Part of a small language model's weights.
Size: 2 heads of 64, MLP 320 SwiGLU, 3.28M parameters.
Architecture: LayerNorm before each block, no biases in attention or MLP, tied embeddings.
Training: 185M tokens, 5860 steps.
Each number is 128 + 24 x the weight over its row's rms, rounded and kept within 0 to 255. Layers, rows and columns count from 0. Numbers have three digits each. The size before them is the row's rms in percent of the matrix's.

# gate: layer 5 MLP gate, 320x128, rms 0.161, rows 296-319, columns 0-63
# up: layer 5 MLP up, 320x128, rms 0.153, rows 296-319, columns 0-63
# down: layer 5 MLP down (transposed), 320x128, rms 0.14, rows 296-319, columns 0-63
gate296 097:108178165160132135102117170144127135135142116146118089110143175102121117083133096129138123085114118155089120129191136118125114142118151131068102140131167123142126102088102110142129121175097105
up296 101:122154147156143124098116141096136101110128117118137133134084136126203145081157083129161122156144139118108137132093114162131145114113104121161129168154140114126154114143112129142129161119145147
down296 100:108127149152133095132134133096120112166123141149142144169140093075154142105151113126139152100135183115107162085136140170132113169118121136129104116132107096146148109103169124135119110084134123
gate297 100:130142165106079148095087111119105103132065116142108186135120104140123104144123129111150126128137096140083140146151176137149093113134116119167095132150126131143142098068128123140127080149113157
up297 098:137164179112122168124185114152135099125129114095169139131099125108117122171147150106175088126103121189147152118111081134152141066120123143129127124127114129112115168104131163122109094072143116
down297 100:118127166129135107116142153180109093143125163160116123120161113168098099094104115141115160153156105098108128107151108153114154103152092173107137082149122129145165107095164117088087126150140121
gate298 103:124160120089117145139117112128134157098153103153123126109147148136122084134163113095138129115174109118131167129151157137120133124141128110165150140120073146140143121125088130102129166145160126
up298 099:143153126139117119089101133135113134124074131113145134055171145121149118105129065097123099114141113127075203101163093135139107088151157096134110147136133147140132155135114136151160132148105165
down298 099:117089159136125096100110109111106075112106123145159134155134101155151112106147061150167156121133138125133090119116135147145127163088164132113108119095133107124103100118137069139135107121097132
gate299 096:087134162158136129146179160132133126141119128138171149125153100142116122153123129160169150144129134138112115091120102131165122147155139120132133164062144124200129151084161135182129149176133147
up299 100:137129127127093133113142156170128111160121127120139114160116121130100121138126145093094151176119144146134132081165093165140136146148142104114095140118157163130110114132122105163102105117099163
down299 100:128178161177132122075126100109130124171053164128166139168102165099104153130149159128159159158150154126116148126123122143113105108122136149136137085137101171116106128111130133163137133108110126
gate300 092:115129128131138118091148086141137134130162169143140137150123137090155140136153107136141120146147120126132145124134137151139137148147109119148115149145101152124150122167149084109118113187181162
up300 099:136138131131133100126126117117129077137098119123124148150113166154160087182114151066126101170127087153106171181143116070134149118138163132141110153148146156161130132146109106150153175155083178
down300 100:121138082089132131109123096127096093131126139148117114097120139138080146124168139147130126145093151160120128132105148143135141109122147177127150115155147084148123137153108142162093106115093132
gate301 109:139103143147090138105093158097112133177080138103149127126143139131109141109167125164138112092147146144148104164157102203145112154146157124087098144105125122118066148155139136123151117154153134
up301 099:106160092130146125151139095109116125159131103114149119155117109126088101175117126162122132137144119141140081141182132126115120086119147136088123099139107129140108122133148118129109152161176100
down301 102:115140104204125134123142111154136157172143147135098130086086115132145137100173119131125115145188130115164150142125165124111116138070116107117138147192112150132139149184120120170128114149191105
gate302 093:115122148116143128162169105111094119131148104143098111104131124109106083157093095118107124118119105161122115141126114124141125131180110103121162087121184131124120097133137125116169124130182126
up302 101:128130164117122136106100151089104098110162130116145081100108141149119125152127130146110120147134142086099164083120148109133152134148099163142072155146121121119121145129105098075114123116118142
down302 102:120124104117075136133151142108141148123180160090144117140101156137133087095145140141111139137123149126152141091126135138115118065146127113102159132125091094137137153135139117074135132123108129
gate303 110:123177160109098096101098106099140185124144180103114142133110161109156136137109112127124107136089117121136140174094144136151100131150109102112130113111117133144142145144086105152119105140104087
up303 109:123097122132071112153113117116133087118121140150125104065154130119117141164131134125137140122123105130128109110155094131128150096124126164107156124149154167098130121092155077163135127145134131
down303 107:148100132128102143161120146136127119087137136156118154184118122121124168184124140152165137140131155130107094070108120155154178127085104134131125116105119116120080116104127122147124150099140145
gate304 108:159129099102151153166128153109129133128150153137161131121124147127117194123153118146142116081121101137141176126091114158154142136174108109120109100115137130083116107129125142175148150141172139
up304 109:110102144138181159144158103140138152152140150163094124120180118134103111133132121125152152112125136117137151146138168136121111186161161144104121109144091128094101138080129134107172109119108121
down304 103:150182103139125108166137107151086115114148130161093140102085067143122163097097171154151113146130140092111112128129154163114117129167118133139116134152120124121141101151108109128141093093129100
gate305 102:133108166142112117125122180134162133121107114146124152133118129138127142120151138113149120085096123114146129087117131177148155117133130102117134125105100129093117132121135180147129179139086137
up305 102:146108154139119104112130159158154152154148109173105105118100168087129122131121147093110174111103150157131136141164166127122156118151125095118142153127119153143108148138096128085112097178107101
down305 102:111142144158173133122145133144167147158110110127175129141143124122139114107121114104091128082131168098098160117086137141130116163129153113121149108123173153152100142089116132115153118152166125
gate306 092:172104112163110149104131140169077117145157111100119192142112081107119142095130120129132144135086170122126116148103126125098098120132154120133133169115127138170087106104124122121125123145128122
up306 096:164181150121149126070162085097159170140177162118146129140147116121143132072109148104092115117174163127121122135162131141143114126156128141147109115160125124144142149171142119107126091126111143
down306 093:121114120134089140135164113105104158174170123147120126104153117091136108085080120151093131124116123156086144106127090138098091142142139082132128156141146122135160161146128102165121162144148129
gate307 100:158115122115131128083090130117170113123119093136114113156173148109161155141137126048102101157117123128094121080099146101144127139105118123107122101170102142107155163142103088066127146120114097
up307 098:120167107116115105140106143140129130165123109138125106145183176137114123119141138117138133123109119132094166147121127092132168107114099115126115169155114159148120146127126110110100105171139094
down307 098:091142108167119119147114120141121098165159105148093157153085105123121128143113095135116119154124159131134126121154117152126135121145118113131080076123128102118164181148135106139119124136122116
gate308 109:159103149136122073121133117108099106135143140116090153136176147113124138141117126135111122128120131142138147077133167148112093092164157124153084142110090091140113154205136140129130124120110083
up308 107:143117125131132121143184093118183141145119153134097131129141098140075123183104120151160140101161102156085119096135103089112146118134152141121125086167131112113149144135133150136086109147120125
down308 104:114144125147121175160112115131157099092137121149111115118106150149112095109116178159153111106171105129087143130106159107151087138123067122120160143122126131101139130109153109099121125139139158
gate309 095:098110143167148189162158100127180136117132112094114178150125136136117135114095111123097121178146151146103148101114141100094115126141120143174133103151119128109114087091117094141110148147115137
up309 096:153143168132126172136130148124149095109152126139174156089154161131125128093170137157162140170113130139116147120132114148134131102142163136175142116167161138136149129120131162208121126113095158
down309 095:143109121106126100134163095151099135146138122167127096136138108153113143123182129127158107099110160090090158101146130093172144150119121160110137114147120090119131118098086135132139132145151084
gate310 104:123104141148162144108182127169115114154124111144128143141107169177143127125124151075088157075135106112143117147151122170102117115150140132169146142096109165151143127135138140081132156148114152
up310 101:197186126188089091136141140128175144106162129101109168112122167113146092121138128115114140071112144126129109127134133108095127162125156132109132117145171119119135113146127129083095109102130113
down310 100:076147131151086097128147115104112149129138091083126152094132155149134159094123100171150120125109142131159121110130130095136109145117119093145131130089146138165101081164158142124084163145121115
gate311 099:132149189122128131117121110123150149124147081138138173095114171133154120094116157145131101103114115146152113170128127173099172143161139122193136116164124173134155104158152132147142087151125136
up311 099:145133119130131136125129125127101117111147080127123115121101149139115157146130129116153149110107133131087078099130138108114095168112140179136091150121087108147142111146137119161140123106121129
down311 100:129127144110156130154098154160156142121107144106141086155122079137112160090156131148110125130110080106098115131110149133120146145134128097105093087131120153143126074168149102113140125124109137
gate312 087:136118134105096135124127100130160128118165140125096135119133165124171152096106151188083141130101100118099172125150138121161098110109153138143125100148157155151118121122158129076091158132108103
up312 088:120113161100139112106109161112110128102153099121155133129184151090150126121105150101130104166083131130121145131104112156140102144167176158093113152088140121128149162138135160134146113111148133
down312 089:145108088125140136127156131140163121111148131149131151155103117157141089142117122144118134140163163152125122113120139159129115146170171126149148188132105062107106106147152130114113131074123113
gate313 101:105134130186141127129164132116139128142136139156132142148125073132140116104119111145151139124133108163095110135092130151089175111162088134114130118126147095150132123123109127144080131185100101
up313 094:127107152093095143111128159116132075086080135150151137103113139149172120085157132127137143148124130096122092115093129116149115132132162103135144120153128139130136135098121120086140082136136120
down313 105:125141075108080129143129129120116111132164107146150121093130089124110091155113130155164126103134112098137122127112120133139136151091096117186113113101150109120101118118169132130117111101098105
gate314 098:123082098168106082163137156161106157134103113113106145137132169140112149099101113059108118154130099197121097145119127149148147166134107134139140150135155100170130108102125138120149092103131115
up314 099:106154122178094139121123097146129096144143116153117130112165096116117058175174103108106116072155157071112120124121098127114111123097158093122120122113122129134126072143121139150119155146102158
down314 098:132115134093138104097134081112129148143124113143108147154146104136136139148095122142132169147120105150134095124153121147113143165089141176166132123153150144148122114117128121153120137117165142
gate315 102:163144159174150111140114116155177170119159132145126116077154118140135163135142114169130125148127081150118112141150171171119137130141139173134140118085136131125196130114132095097165116166104106
up315 107:107102126092142142165130167152149132124120067144123114132154127130138083112147118162170091130160120108145117140121145128125103144144176116130142129130143106144140135113118141142128183099132191
down315 105:131126112136121141130118128160126099101125142120118109141131121083170102125143171076163106121154154164110126118127077105107137077164129048147134133160075137122089124147097125161136169134106153
gate316 102:113101133099136172144119159114134115141098117105110142121165124104149106127120128142115085096142111171149076125091137125139124141090123088148073138138164115121153091111105141123118123132148133
up316 101:098147131152143151087119161092171117123081154077115158128120168135135094132118123167116175133198134119122128117133107121095101181099093183130172091125127126132113112106129087128109121122115104
down316 102:136106124131085134117154180115144143109075094127134112119085149137045129148152106117144147133123096135118123108098122159160111160120160140132145089141182123109100115165068120093106108085122104
gate317 094:147160122145122116131099082118149137146112141116137106115093160099152157138152160095105116127146155133127109092105131154154161171102144125126139133189123120148139102093116149147112141128118139
up317 098:117119104091121131118169145104115136130125118161148138120076159146127139133118117112131125136121155089126142089147105125136124125100143086105144111130150144102153162138166107124148177170129072
down317 092:157169162122172168172113145143127146110100156162144136109125124112105086107114127115142178157155126126141179156083162098131109117170124113123166104127098127136098153118122104102155109109162148
gate318 101:111120152122120127067137138180110165116149117133125169106110132078150116131138123146138167136095113140156109100100104176113110182119125118134092073112105111103134158171106119115144141146096115
up318 100:181109143104119103187123155140119088137149138125115127149176095140119091175129091121115130115147149145136093137093092130119120161167085117148124134134127140114111096115121080123151140126148135
down318 104:153154124143106118127126136108155164138131126142150097131113152111159121092071135122104156125134161143163123129168113081091125150186141173126122163145190089153139118098098142116126107116125087
gate319 100:155157165103116109170121136162128162139108071127115111121125125139123116113091124138132122126140149144147131108148110135131101136160126144162120100191195123091124176159120135126153114169130110
up319 101:183131159077161120089088151150100151126141108121090140149159174112137084116149167135146117166165139120157114115132165096136193117121164132125107134114112138168134168131159126145144112160111127
down319 105:115136152099131179127137117165134121147144086136141169125140108082136100129132142157139159145154138118114132126191143172120104113127108117175130114157148143105187157132123150135152151151120110